Weights of a small transformer language model.
Architecture: rotary positions, tied embeddings.
Each number is 128 + 24 x the weight over its row's rms, rounded and kept within 0 to 255. Layers, rows and columns count from 0. The size above them is the row's rms in percent of the matrix's.

# layer 6 MLP gate, 384x96, rms 0.139, rows 351-374, columns 0-95
size [ 94 101  97  98  97 102 100 112 100  98 114  99  97 108 106  89  95  98 101  99 101 103  98 104]
[[120 172  86 132 101 141 164  98 131 172 154 112 137 109 121 125 111 127 102 116 135 133 108 119  78  70 143 125 153 141  89  77 121 131 159 135 109  93 128  91 135 136 160 127 100 109 142 118 148 124 129 123 149 133  79 163 131 163 108 154 108 139 131 146 129 104 122 144 111 143 124 107 119 124  99 101 110 143  93 158  70 173 135 133 125  91 124  99 143 105  85 125 114 147  99 108]
 [138  81 136 125 154 133 173 125 171 119  87 125 165 161 137 150 184 108 172 139 136 138 140 108  72 141 135 130 176 150 148 130 131 116 185 156 118 103 124 133 124 130 137 106 145 126 128 113 123  82 145 153 124  93  86 115 127  96 119 110 113 154 134 131 127 142 138 132 161  94  74 144 118 123 120 104 169 140 129 149 126 130 172 166 133 105  87 143 137 111 135 110 125 101 146 127]
 [154  75  90 120 123 139 117 129 122 142 137 128 125 140 159 143 120 114 141 140 110 154 176 102 104 133 124 113 142 115 111 109 100 165  93 131 133 103 130 110  90  65 135 134 144 128 142 127 152 128 141 114 133 152 130 102 113  87 156 176 100 125 110 165 118  86 127  95  98  99 142 155 128  69 155 148  81 132 123 134  85 125 113 128 160 112 108 130 125 135 133 121 105 136 105 195]
 [ 82 138 128 159 135  97 112 107 130 138 137 133 107 108 123 102 184 134 144 104 166  98 164 131 147 136 160 141  95 122 123 118 129 129  99 149 129 152 154 137 165 109 147 155 178 115 146  94 102 107 108 129 130 117 120  92 165 175 107 154 143 111 123  97 138  88 144 151 115 109  97 147 135 107  83 148 124 118 117 109 137 110 127 124 119 167 126  52 124  88 141 100 127 155 116 148]
 [ 96 127 110 125  80 110 125 125 124 120 127 121  93 175 154 125  75 130 148 127 143 163 101 150 124 111 115 143 140 112 115 151 120  98 206 129 113 114 136 127 177 129 167 135 147 128 174 132 157 162  88 147 116 116 118 128 128 105  90  93 129 118 150 147 143 108 123 139 135 113 160 105 132 168 150 131 125 148 129 136 148 115 146 118 148 115 150 110 128 110 115 134 187 110 116  59]
 [109  97 139 123 126 114 129 169 120 124 118 109 138 104 105 116  81 114  85 127 118 134 123 127 116 107 101 162  99 125  97  82 115  93  69 151 156 120 186 123 132 167 150 126 142 159 111  98  90 126 131 122 101 115 136 154  89 137 149 121 125 128 180 138 154 149  97 144 138 114 149 137 140 128 132  89 178 124 117 139 133 145 107 125 128 107  94 132 178 129 134 104 169  92 107 154]
 [137 102 164  67 119 191 119 143  87 137 127 119 123 149 107 127 142 108 116 121 137 143 132 161 155 115 135 113 137 111 134 121 148 145 132 121 113 138 143 133  92 141 133 162 103 141 121 142 128 137 126 100 101 100 158 163 156 115 138 129 109  89 127 179 127 142 127  92 152 115 151 186 125 110 119 155  90  91 151 137  67 151 113 146 158 110 128 149  83 100 157 140 101 157 136 160]
 [129 170 138 118 114 134  74 165  96 152 106  85 164 119 119 121  89 164 129 158 126 139 184 128 151 143 143 109 120 101 116 102 112  90 103 145 110 122 181 149 141 111 152 112 130 173 113 165 147 122 106 127  96 144 139 134 125 166 145 107 156 140 101 112  99 115 119 127 109  97 135 158 137 128 116  99 152 160 166 152 119 172 117 151 128 120  94 136  97 111 139 111 165 112 149 115]
 [ 99 105 134  99  99 161 106 137 114 138 126  97 139 133 135 151  84 115 149 129 100 106 115 169 149 138 151 119 176 151 115 158 126 137 111 140 116 130 134 114 165 129 140 140 105 129 114 148 170  70 139 156 142 112 123 133 172 122 140 158 123  77 108 121 141 112 149 132  80 111 118 126 122 132 113 150 125 125 107 116 111 187 148  80  90  84 146 142 133  98  99 103 110  70 135 135]
 [134 131 130 123 126 122 133  92 109 143 140 127 127 161 114 103 130 100 115 118 126 139 102 118  87 168 118 146 121 134 111 153 156 149 183 101 143 149 118  95 144 122 131 141 113 155 133 143 189 149 100 172 172 130 135 123 135  92 185 101 113  71 130 122 134 181 111 145  95 108 110 131 121 139 151  79 165 131  97 166 137 146 129 100 130 126 168 149 109 130 120 123 102  96 111 108]
 [111 128 118 133 137 129 151 148  84 144 110 131 159 134 154 143 115 140 116 148 123 130 154 172 124 156 132 113 132 114 134 141 132 107 112 107 139 119 121 157 122 144 135 134  94 135 141 153 165  51  81  78 141  95 148 125 122 120 153 113  90 123 122 110 150 122 168 114 111 115 100 153 145  94  88 172  95 158 172 160  78 152 116 115 117 128 109  97 115 126 113 181 105 128 150 136]
 [146 146 116  96 137 121 107 110  71 138 163 134  97 130 128 147 129 131 152 160 117 113 119  54 135 117  96 143 154 122 101 109 107 123 157 132 129  76 141 135 125 167 157 118 114 147 135 126 143 125 116 107 127 112 148  83  94 140 131 143 153 125 122 115 126 109 148 123  96 117 146 137 129 108 122 184 170 174 168 169 131 144 145 113 135 117 123 132 140 174  95  96  97 115 128 186]
 [102 172  97 170 129 137 136 141 132 171  94 132 116 103 139 134 108 136 136 133 157 109 116  62 141 123 110 151 114 105 160 112 172 114 142 121  90 122 111 105 184 118  69 160 110 128 100 132 176 110 112 100 137 156 140 123 139 135 139 137 120 104 148  79 152 114 160 164 122 154 142 156 126 106  92 145 128 154 159 133 151  98 136 122 121 120  70 143 137 113 134 117 126 118 119 132]
 [176 149 129 161 144 148  89 128 153 116 113 140  73  93 175 111 141 136 127 138 112 137 106 173 112 126 144 120 109 121 127 138 107 105 155 118 131  97 102 121  77 137 135 115 150 149 155 108 111 112 119 155 173 127  96 152 154  77  84 110 154 121 128 125 108 170 119  70 130 133 117 125 136 105 116  92 173 144 137 146 102 135 113 102 158 118 117 111 164 142 140 158 149 134 111 154]
 [145 144 145 143 137 132 100 135 114 136  58 134  76  92 133 116 110 130 114 127 135 141 117 113 103  83  98 150 163 137 110 133  99 143 145 151 131 102  92  48 124 145 152 169 128 131 170 136 151 169 109 130 136  70 119 147 124 117 129 132 105 149 135 111 157 159 122 135 117 130 128 106 138 134 138 131 142  94 128 127  76 137 119 122 100 137 127 162  64 109 133 144 141 149 145 132]
 [129 160  67 139 133 115 114 125 106 113 118 175 142  93 154 116 128 149 122 152 131 155 110 137 105 107  97 154 111 130 124 135 148 149 107 112 108 111 100 146 121 117 135 109 123 130 134 152  98 128  57 133 148 129 114 104 117 120 105 140 137 131 147 168 115  76 114  95 175 116 111 104  96 123  76 139 155 113 162 121 123 123 103 151  97 104 105 113 125  75 115 100 160 137 147  72]
 [174 158 123 132  98 135 122 127  97 129 137 157 163  95 102 113  97 150 127 176  99 150 124 148 131 118 165 117 160 139 160 105 162 105 148 119  90  87 117 133 108 134 128 138 129 144 152  85 193 121 113  91 141 124 134  99 159 125 131 130 111 161 167 169 128 129 136  95 142 123 163 162 132 102 137 101 128 184 134 111 134 107 139 161 114  73 112 139 142 135 138 120 134 148 141 145]
 [166 125 128 116  93 148 100 105 113 145 126 151 154 146 151 101 134 130 129 120 188 138  98 103  70 117  99 135 121  81 117 174 158 141  89 174 133 154 131 125 110  77 113 117 128 101 169  80 141 123 119 131 144 113 110 117 108 146 130 114 176 141 124 120 110 163 127 140 110 132 174 113 131 117 108 123 128 151 153  95 164 133 137 110 157 158 154 111 155 167 125 121 131 125  98 112]
 [ 91 114 128 135 157  98 143 157 132 118 142 132 110 156 124 124 138 137 142 129 127 127 139 101  91 160 130 120 148 103 121 126 152 176  90 144 114 119  91 128 115 117 187 141 115 127  86 152 134 157 147 179 124 158  98 127 131 148 126  95 148 129 191 166 136 121 134  98 149 122 121 129 142  84 107  95 146 132 126  92 135 130 151 156 113 159 147 149 187  98 153 153 110 148  82 115]
 [163  78 119 106 102 106 153 152 120 129 142 156 110 170 104 133 119 141  81 109 147  98 121 104  73 135 143 112 117 135 143 113 125 124 153 131 120 163  90  85 113 113 142 149 155 133 122 118 124 143 104 152 127 101 117 100 147 169 136 183 122  92 135 165 145 125 131 126 126 111 117 102 134 164 161 127 128  71 128 105 141 135 118  94  63 125 150 121 165 105 144 143 126 136 158 155]
 [133 127 151 130  92 161 144  94 138 132 108 107 151 168 180 177 125 157 178 141 118 139 108 142 144 136 101  99 126 123 128 127 112 139 116 191 125 132  92 142  94 156 121 179 139 118 144 106 111 163 113 108 102 122 149 106 153 136 111 142 141 136 113  86 145 143 140 150 131 211 155 147 156 135 143 118 155 125 130 163 100 130 125 127 135 120 158 139 117 160 102 139 144 111 144 100]
 [124 135 122 157 103  72 109 152 122 133  82 146  73 148 112 164 115  58 140 155 122 110 117 132 151 122 115 140 127 130 128 104 108 180 110 126 141 111 138 143 130 100 137 128 118 137 148 115 106 147 132 135  80 118 111 142 152 144 143  79 114 106 104 145 127 164 181 107  73 156 133 134  86 124 165 126 113 143 117 153  99 125 112 154 119  95 157 114 106 113 162 128 122 153 133 113]
 [137 115 132 138 141  75 127 145 124 112 162 141 138 154 160 159 143 167 145 138 155 121 171 152  93 128 120 132 123 160 115 129 118 133 106 129 136 127 154 126 150 123 167 144 106  38 172 116 143 108  89 149 147 106 148 113 118  98 113  83 120 109 113  91 112 127 158 156 112 140 100 122 125  85 139 162 167 149  90 104 130 128 113 149 116 111 107 141 118 151 174 118 126 126 144 152]
 [154 113 156 136 100 114 122 122 108 152 128 116 155 152 102 143 123 117  98 134 104 110 128 109 125 109 122 108 170 105 133 131 109 152 158 125 112  99 106 120  61  95 167 126 152 103 103 130 135 131 107  95 129 106 104 133  79 114 135 144 145 111  96 153 147 113  94 129 102 153 130 158 134  93 114  84 115 129 106 127 172 104 144 132 109  94 103 128 165 108 149  97 142 118  46 108]]
# layer 6 MLP up, 384x96, rms 0.133, rows 351-374, columns 0-95
size [100 103  99  97  99 112  97 102  92  97  95  97  98 105 102  94  89  99 101 106  96  97  96 111]
[[131 149 129 101 128 104 109 149 152 126 123 147 113 126 139 132 172  90 142 154 137  98 127 110 139 138 151 112 155 141 115 147 132 141 149 124  87 136 132 159 132 100 154 121 110 161 119 121 128 152 152 117  79 160 170 113  78 142 166 152 147  96  86 144 142 135 141 135 121 145 172 100 110 146  62 129 117  76  91 167 104 147 119  97 125 131 119 120 102 143  99 118 146 100  81 155]
 [132  81  98  95 163 142  98 118 114 116  92 160 118 150 154 159 123 111 129 119 111 153 113 144 113 125 174 141 139 117 156 136 151 153 122  98 141 119 137 113 195 117 109  88  76 139 147 136 120 141 132 176 113 139 137 122  99 130 127 132 142 110 118 119  93 120 146 115 113 139 119 122 148 128  88 110 158 127 146  90 177 155 146 100 126  56 154 163 139 131 139 135 125  99 147 163]
 [157  96 145 123  94 125 127  74 127  85 119 175 161 124  91 113 189 136 101 150 133  99 131 119 132 156  98 125 115 125 112  65 142 125 140 108  87 182 127 138 114 143 120  96 121 105 122 120 105 141 156 139 115 120 166  87 125 143 112 110 132 169 147 140 108 135 157 145 158 141 136 133 134 128 103 150 149 130 107 112  79  81 106 159 123 139 124 160 108  88 127 129 110 121 137 122]
 [128 127 121 110 111 103 119 144 111 139 109 128 137 121 118 172  94 106 163 110 146 173 122 112 130 151  79 140 180 142 149 154 140 134 137 167 117  78 112 188 152 147 113  98  77 144  90  73 156 126 163 120 112 151 138 141 147 138 123 144  88 107 105 106 117 114 162 153 130 113  92 156 130 111 147 128 132 136 134  70 122 125 150 120 143  80 143 120 129 145 125 135 111 124 106 139]
 [156 113 149 157 130 151 129 123 147  86 163 107 150 139  95 103 125 134 134  94 152 122 148 154 112  85 148 114 126 115 129  95  77 129 132 101 123 171 156 146 154 130 118 194 107 161 147  84 163  88 111 152 124  93 134  67 111  96 148 131 133 134 158 116 145 119 125 129 162 124 124 131 131 147 101 129 160 113 160 133 124 123  93 155 107  81 133 145 139 152 123 153 131 119 108  96]
 [147 111 154 162 162 115 155 103 119 119 110 105 126  94 109 127 146 102 128 160  94 143 137 166 107 124  98 126 135 129 126 101 129 119  91 105 133 152 171 169 159 133  99 111 165 157 130 109 153 167  90 163 154 149 135 125  90 112 149 159  89 118 116 163 101 104 101 154 141 102 143  97 153 115 105 111 179 123 146 130 164 120 109 115 104 121 136 144 129 125 153 124 163  80  99 150]
 [120 160 122 148 122 149 121 121 148 146 122 110 145  87 147 124 132  97  97 114 160 109 109 109 139 136 108 126 164 145 103 148  94 141 132 116 152 113 117 142 122 129 135 132  85 148 109  97  82 131 149 112 136 138 102 160  80 140 117 115 110 136 117 179 119  69 116  88 172 136 127 136 124 143 119  82 178 148 159  92 118  88 114 118 131 164  61 142 134 108 132 128 174 121 126 138]
 [151 163 170 117 164 116 111 148 103 142 148 107 189 124 128 143 120 101 153 139 125 168 151 113 122 119 114 109 129 135  77 112 142 138 162 131 118 114 156 140 142 114 139 117 127 136 108  98 133  75 135  86 115 156 118 135 176 115 135  86 159 142 146 129 141 134  72  86 101 158  89 120 132 118 121 122 137 109 138 167  92 151 145 107  98 126 155 117 107 116 130  97 106 141 118  73]
 [132  98  96  97 114 148  91 139 127 162 167  71 130 108 130 102 121 151 105 120 154 102 131 159 144 107 141 175 131 123 126  94 124 131  61 146  96 192 101 142 146 131 131 134 135 133 135 113 113 114 152 167 147 146 133 121 162 141  89 130 162 162 133 142 107 115 172  97 108 125 138 104 114 113 114 146 166 111 131 142 133 160 143 118 103 125 125 153  77  98 100 108 114 140 136 121]
 [ 97 133  88 132 140  83 191 115 139 147 194 170  89 119 163 130 136 123  90 133 123 152 135  97  92 134 118 138 124 139 111 102 129 128  97 144  98 131 150 117 144 151 122 131 141 185 101 122 157 147 148 128 107 120 109 149 180 148 114 125 176  96 128 157 145 131 108  98 181  99 100 116 144 132 131 124 123 151 124 128 117 116 114 122 137 108 118 145 152 174 137 133 150 105 136 153]
 [ 97  76 128 125 130 118 151 155 134 149 154 147 119 120  93 133 106 103 149 132 127 152 133 134 130 165  94 140 128 151 153 142 131 121 139 167 120 102 156 113 136  98 129 131  98 131 134 139 140 102 110 100 147  93 129  68 123  98 180 157 173 151 101  87 131  95 165 125 124 121 121 159  99 153 144 170  92 126 107 157 103 129 154 110 145 109 122 131 127 148  69 170 148 134 156 139]
 [127 101 127 111 113 146 115  98 105  82 141 129  88 149 145 150 120  87 151 129  73 146 142 114 134 138  94 143 129 141 125 149 144  95 148 123 132 107 108 111 127 125 158 149 143 121 129 186 116 104 142  93 171 137 115 178 135  70 141 114 134 138 127 138 124 130 113 130 111 119 147 138  95 179 118 159 181 124 121 153  82 158 114 156 136 111 153 114  89 138  81 100 108 109 150 121]
 [144 121 117 123 125 138 108 130 122 125  84 123 104 125 131 116  94 138 120 144 174 132 116 189  90 172 120 196 138 127 136 118 148 136 178 108 130 125 163 153 116 138 129 121 120 146 126 149  77  82 132 119 160 156 110 128 139 132 120 154  98 144 135 128 157 120 142 163 104 160 102 139  73 107 138 127 121 131 112 151 167  81 117  96 142  89 141 160 131  99 106 153 131 114 142 157]
 [147 119 145 147  92 122 141 142 121  87 127  90 122 157 120 142  98 159 132 166 156 147 110 132 104 187 120  95 129  55 144 147 128 108 111 134 120 103 117 165 149 180 113 109  95 156 100 140 136  76 112 150 126 105 145 105 135 143  94 145 131 164 144 135 142 137 122 138 140 142  80 106 125 135 132 103 135 120 155 138 133 129 124 104 130 152 116  78 109 103 142  72 117 129  97 142]
 [128 124 131 113 129 158 143 137 129 132 131 149 115 127 102 139  96 145  99  96 117 136 157 143 137 100 116  81 142 124 110 125 126 118 104 165 154 153 146  48 128 162 174 170 125 117  94 106 116 121 154 107 106 146 175 121 115 109 159 119 135  92 144 157  98 132 140 104 192 135 135 135 119 137 174 151 112 117 146  92 120 128 159 148 157 126 130 147  99 167 153 120 106 152  88 134]
 [118 129 135 144 155 109 148 120 118 159 143 129 148 142 144 128 100 126 125 153 126 167 118 132  86 114 130 116 167 111 120 141 123 110 177 135 148 115 109 101 124 122 148 145 145 113  82  77 128 154 125 131  95 167 120 106 134  86 149  98 120 107 104 110 115 113 123 142 106 202 139  73 154 117 114 156 115 120 119 138 140  97 103 132  80 136  64 128 157 173 148 141 144 112 157 122]
 [134 132 125  93 114 132 144 131 108 105 101 120 117 132 115 114 115 131  98  94 134  98 140 159  98 179  88 167 129 119 146 157  87 141 126 111 105 142  89 128 177 134  97  90 146 133  99 167 133 109 115 134 131 135 178 102 165 151 115 127 156 120 139 112 114 133 131 134 134 165 131 123 125 128 108  86 116 146  89 115 153 113 165 129 179 104 130 114 161 127 125 110 187 136 148 187]
 [127 159 119 108 124 162  97 144 106 144 116 109 191  96 149 155 126 134 130 129 139  82 100 196 154 139 140 137 101 142 109 139 119  84 146 125  99 101 139 130 127 149 108 163 143 134 130 101 140 136 139  98 123 133 112 112 115 147  91 149  86 119  91 130 118 134 111 148 152 119 136 158 131 157  80 157  68 154 170 152 127 111  77 109 107 133 109 131 102 122 143  93 127 121 142 134]
 [ 80 111 144 171 104  93 113 166 121 129 102 152 130 161 103  84 136 130 112 171 139 119  92 160 151 129 104 111 160  97 110 112 117 106 144  90 139 147 120 119  88 111 107 131 111 130 102 139 126 123 148  94  80 144 110 163 130 156 153 148  97 115 139 155 144 115  90 122 129 129 152 105 121 122 111  79 150 167 111 103 146 161  88  96 123 147 152 101 176 153 127 115 137 129 134 122]
 [130 139  95 105 121 136  85 121 127 175 135 162 156 123 149 151  93 112 102 120 154 118 147 101 131 119 115 139 149 143 164 144 137  76 136 126 109  90 148  88 125  95 118 163 146 143 124 156 145 148 128 123 116 136 112 119 149 121 166 154 108 133 102  90 105 160 112 123 103 158 131 116 108 136 108  98 151  76 105 135 152 161 148 127  90 110 124 117 169 176 139 154 118  74 159 159]
 [135 103 151  78 118 144 131 150 145  91 122 167 194 114 124  97 109 159 140 127 124 118 149 100 148 118 103 140 106 157 147 100  76 106 106 105 141 176 134 133 126 124 167 106 100 110 148 107 125 105 107 120 100 107 150 110 153 158 177 115 124  87 161 145 131 119 147 179 129 119  91 150 129 153 140 168  94 131  95 133 122 136 157 108 122 116 125 127 117 100 101 118 130 166 119 138]
 [100 122 145 163 153 112 110  80 121 132 118 132 106 100 122 151  90 152 114 101  87 171 110 151 132 148 132 139 145 127 107  98 127 135  97  90  94 158  77 153 153 122 139 110 120 155 136 134 152  82 130 113 130 125 139  96 163 109 114 135 129 188 135 169 165  94 146 169 170 101 138 108 132 125 123 143 132  94 128 139 118 129 134 157 101 150 179 121 161 147 144 104 100 122 129 124]
 [175 139 153 129 101  52 137 150 143 155  95 109 131 155 144 153 148 144 127 109 183 119 156 129 144 126 105 149 112 123 105 165 114 122 140 142 153 123 124 141 122 126 193 138 123 103 101 118 104 149 161 133 114 128 159 109 128 131 145 122 150 119 129 125 108 137 158 108 111 115 112  84 113 164  78 121 155 171 101 145 144 124 136  82 132 161 125 110 128 161 147 109  96 116 105  88]
 [135 134 107 106 120 157 113 120 105 149 122 140 135 150 138 147 136  81 136  91 148 136  91 133 123 147 163 183 113 137 135 122 116  80 126 111 129 155 168 102 124  98 115  88 130 148 120 134 125  83 168 105 100 104 158  78 165 152  63 120  94 161 152 111 118 126 115 124 153 100 107 132  98 138 174 139 116 143 158 138 114 161  98 106 161 120 136 128 107 110 123 141  97 133 114 111]]
# layer 6 MLP down (transposed), 384x96, rms 0.121, rows 351-374, columns 0-95
size [105 103 104 100  97 105  98 100  94  97 100  94  91 109 104  93  91 101 106 104 103  99  94  94]
[[149 134 109  46 142 127 119 108 138 145 131  92 109 115 149 151 135 116  95 129 131 170 116 159 119 122 133 110 120 140 101 135  95 109  73 143 118 137  91 116 115 123 124 101  90 154 140 111 139 146 108 136 128 109 112 116 108 160 117 112 102 113  92 155 101  80 117 136 129 125 103 140 104 127 125 163  98 100 100 153 138 105 163 140 156 166 120 135  76 172 112 120 174 162 126 109]
 [129 130 148  89 141 107 106 158 143 151 118 123 127 123 135 155 101 126 162 181 113 151 147  85 126 122 123  86 116 155 168 142 151 157 186 125 151 140 124 182 144 145 116 132 166  88 134 111 111 163 100 112 125 115 133 126 127  75 129 151 155 101 117 139 131 145 166 123 116 114 110 121 107 127 149  68 153 124 172 148 137 154 140 144 130 102  93 151 124 100 118 126 143 109 102  87]
 [127 166 115 179 126 139 123 106  99 150 124 151 138 167 111 110 120 111 107 112 147 158 126  97  80 115 113 153  88 146 129  77 129 136 138 110 114 102 111 131 118 107 122 127 101 146 109 101 121 150 115 107 135  60 141 116  68 162 121 149 142  94  86 150 101 133 147  97 133 143 129 129 140  89 139 112 168 138  91 139 146 114  97 144  97 119  79 151 120 115 115 115 118 142 143  86]
 [117 103 106 193 110 134 162 108 105 149 132 142 100 151 150 121 128 143 140 118 114 182 146  84 128 158 150 145 140 128 160 106 126 144 133  97 149 110 125 133 152 127 131  76 164 106 152 118 156 152 147 139 127  77 125 102 140 174 105  99 145  98 117  96 106 130 111 150 139 128 143 156 134 148 145 127 150 106 147 115  91 116 167 107 139  96 157 136 162 160 159 161 158 165 126 140]
 [173 131 167  48 109 131 130 140 111 146 122 107 133 105 114 118  91 153 122 114 149 116 133 154 104 127 124 111 151 107 135 145 126 121 146 152 147 100  98 174 118 129 163 128 159 153 143 164 110 144 127  93 132 127 164 145 145  76 144  96  97 115 111 107 145 162 134 149 104 102 105 126 137 138 127 165 112  89 114 146 133 127 130 130 104 109  91  84 141 130 151 117 147 149 126 195]
 [114  92 151 119 135  66 119 146 137  80 121 122 137  90 149 135 155 132 125 104 115 131 126 116  95 121 133  72 103 135 107 133 129 119 103 134 122  70 135 107  84 156 151  87 126 126 156 127 139 109  96 104 142 172 102 141 129 138 131 145 130 134  83 124 137 134  85 106 151 116 122 127 127  95 136  98 108 161 137 173  97 114 108 131 138 126 117  92 143  94 146  80 119 172 146  93]
 [146  97 117 168 179 145 117 119 108 102 152  80 120 165 166 135 113 142 103 114 141  80 130 121  86 116 157 123 118 169 122 135 130 153 130 107 115 112 122 139 129  96 127 132 139 108 118 140 139 135 150  84  99 129 171 110 152 111  93 117 125 124 139 116 113 141 156 155  99 180 159 115 170 149 101 137 144 117 165 132 132 125 130  89  96 123 123 104 157 129  90 122 136 197 120 148]
 [126 151 138  65 147 137 126 101 109 140 138 149 133 141 144 103  72  86 119 164  99 142 117 121 136 114 132 185 152 114  94 121 106 109 114 151 160 131 126 156 151  95 127 127 135 105 112 106 130 111 131 149 162 114 159 123 143 101  88 112 127 115 150 124  96 175 119 105 134 118 119 121 138  87 134 180 146  72 145 135 126 150 133 141  76 157 115 126 144 165 162 111  95 108 140 117]
 [124 111 157 143 135 124 139 156 103 155 115 140 188 101 105 142 136 124 107 106 122  93 126 128 121 152 188 118 117 141  87 123 157 133 127  87 114 123 103 159 144 139 164 155 117 103 129 101 149 110 113 170 129 177 104 131 146  93 130  97 139 159 171 146 141 109 137 129 135 162 165 162 148 124 122 119 129 138 128 156  75 125  88  87 122 120 106  98 105 130  89 152 102 134 164 122]
 [151 116 131 131 132 129 119 134 170 129  95 107 150 114 135 165 115  98 147  96 121  95 138 142  92 100 148  89 145 135 121 133 114 126 103 134 190  93 107 134 114 135  80  99 150 102 124 159 118 130  99 121 152 122  82 104 116 119 144 117  87 137 108  70  95 148 128 126 104 136 126 133 121 125 121 131 102 142 146  95 143  96 169 118 182 109 152  87  64 155 132 126 121 118 110 125]
 [171 176 130  68 125 106 108 137 145 133 145 110 153 102 152 135 143 113 161 145 120 120 111 144 115 142 116 106 109 114 136 121 124 111 135 136 143 104  60 180 103 106 112 109 159 149 109 146 123 109 120 126 101 149 118 176 108 147 145 115 125 125 126 159 106 111 116 133 122  90 151 126 125  86 105 141 117 158 125 158 162 144 123 117 200 123 134 144 127 161 154  76 115  85 131 131]
 [123 153 127  88 124 165 143 160 146 163  96 133 116 122 129  97 154  90 143 157 161 105 155 110 137 105 128 122 141 146 120 124 108 122 139 133 196 126 107 117 106 144 133 143 166 125 172 109 114 150 140 113  78 147 112  91  82 124 169 146 137 157  82 115 135 117 121 103 122 145 159 169  58 151 144 158 143  99 112 123  99 144 131 140 134 134 117 140 159  99 130 127 136 114 120 157]
 [129 107 100 115 140 127 132 121 122 157 161 144  88 168 132 171 139 141 131 172 127 113 142 137 143 167 113 145 107 180 150 131 121  83 152 108 125 137 108 168 104 123 161 133 164  88 134 155 167 147  93 149 153 132 145 112  90 105 115 119  94 129 156 108 117 140  91 144 114 123 129 134 134 117 119  92 155  80 123 188 130 116 155 152 128 128 178 140 144 118 143 112 137  96 130 169]
 [118 138 116 166 134 125 118 109 143 130 126  97 135 166 105  87 111 141 145 133 137 165  97 142 144 152  86  99 131  94  95 154 108 151 152 141 141 177 113 122 134 139 165 110  75 137  96 147 144 122 148 116 151 147 112 127 146 118 121 120 128 133 105 111 129 193 107 128 164 111 154 144 133 115 131 130 151 137 148 128 110 103 117 122 170 108 146 114 154 137 141 123  86  93 116  38]
 [100 109 147 146 128 136 109 132 129 158 169 146 110 113  97 111 155 150 149 131  65 142 118 155 140 140 122 137 147 108 108 166 119 147 115 126  98 131 133 163 108 132 132 165 135 127 144 114 141 184 170  81 122 129  99 173 120 109  87 140 134 136 108 128  79 149 110 133 110 111 145 120  99 130 154 146 121 104 141 179 117 102 106  75 189 111 152 103 132 141 150 103 117 136 125 116]
 [130 121 159 180  91 151 131 135  88 107 131 123 123 147  99 109 171 145  81 151 144 118 116 117  76 149 108 156  86 120 147 123 167 144 172 132  91 161 115 130 137 142 118 122 143 144 146  98 119 113 117 135 127  93 139 143 128 181 136 117 142 106 125 201 172  91 139 132 169 138 104  99 119  64 114 140 139 132 129 122 142 147 122 137 127 136 136 159 140 147 127 113 128 115 120 151]
 [119 110 137 110 156 152 102 161 111 112 141 154 101 138 120 133 160 130 162 111 103  93 119 136 158 120 126 103 131 110 128 129 134 128  81 145 177 126 123 128  96 165 124 130 139 155 146  94 102 141 164 144 147 107 108 150 101 119 137 168 108 134  59  89 115  86  82 132  77  95 135 116 148 119  79 162 104 114 140 112 142 125 162 111  82 136 117 130 150 125 116 116 119 146 159 105]
 [164 160 130  84 147 118 136 134 115 112 136 127 135 164 126 144 139 121  98 145 147 112 141 118  95 158 138 141 132 147 116 149 119 131 176 127  98 143  97 137 120 124 191 149  81 165  81 150 134 117 153 130  92  91 118 121  95 123 130 124 141 124  66 140  90 100 129 114 124 147 106 138 140 128 170 140 153 113  78 114 124 115 146 138 118 189 140 106 143 104  90 114 148 132 108  93]
 [140 111 118 147 143 131 111 125 126 141 141 135 146 110 145  99 133 139 141  98 112 143 128 136 120 116 148 119 134 133 150 128 140  85 143 149 100 115  92  61  89 109 127 110 116 114 124 148 149 153 130 114 123 160 162 132  87 123 128 146 104 153 148 127 150 118 104  69  97  97 146 115 142  90 132 142 159  94 115 123  92 159 129 110 124 137 127  73 116 183 188 114 169 176 108  99]
 [125 163 128 168  92 122 118 135 124 159 134 113 114 133 150 159 171 148 132 124 152 130  85 145 109 132 143 112 109 119 122  85 107 132 126 125  97 160 126 113 148 116 137 148 132 192 143 149 133  82 110 130 126 117 132  97 100 132 132 167 167 174 140 154 121 130 120 148 118 137 130 137 134 108 153 153  88 157 106 129 121 113 133 140  87 141 149 188 134 144 113 111 171 198  89 126]
 [155 112 117 177 147  84 128 138 145  99 142 131 127 109 110 176 155 126 114 129 147 139 128 153 136 130 145  85 152 136 108 147 141 120 105 122 146 165 151 140 100 144 159 140 130 132 153 154 135 128 144 189 154 130 130 156 124 107 113 180 121 187 120 106 154 162 102 144  98 112 158 152 142 135 134  90 103 135 112 123  92 121 115 154 120 165 128  71 102 136 129 147 109 108 136  72]
 [154 111 137 178  94  99 100 130 139 138 151 140 121 143 171 128 115 121 152 115 129 162  86 114 124 141 119 161 148 164 174 112 109 109  88 126  87 103 130 122 101 107 105  83 101 118 115  92  91 160 157 155 117 104 142 128  92 111 149 128 147 182 106 130 147 180 165 123 114 129 124 131 121  99 116 142 151 167 160 125  87 125 139 156 131 132 109 137 105 139 110 112 162 113 107 135]
 [150 110  90  56 137 110 147 105 136 121 128 125 124 136 141 130 111 141 167 132 136 144 137 165 126 139 147 104 135 136 115 146 120 118 116 131 148  69 147 136 125 124 140  94 186 137 125 160 156 114 154 137 119 171 144 141 111  79  57 145 140 140 144 141 141 147 129  96 146 102 129 123 156 143 101 119 116 119 158 128 111 135 140 117 120 174 131  88 176 162 181 136 108 131 150 148]
 [149 100  79 145  96 148 112  94  95 145  68 114 127 145 136 167 137  98 125 130 145 144 129 144 147 147 161 154 142 126 106 146 144 152 150 146  75 110 144 141 141 142 155 162  85 144 141 120 130 134 137 107  97  77 108 130 134 118 110 141 182 140 142 139 144 132 130 151 125 140 130 117 144 121 115  71 152 175 110 151 102 125 153 162 130 135 142 155 130 109 100 155 156 122 138 187]]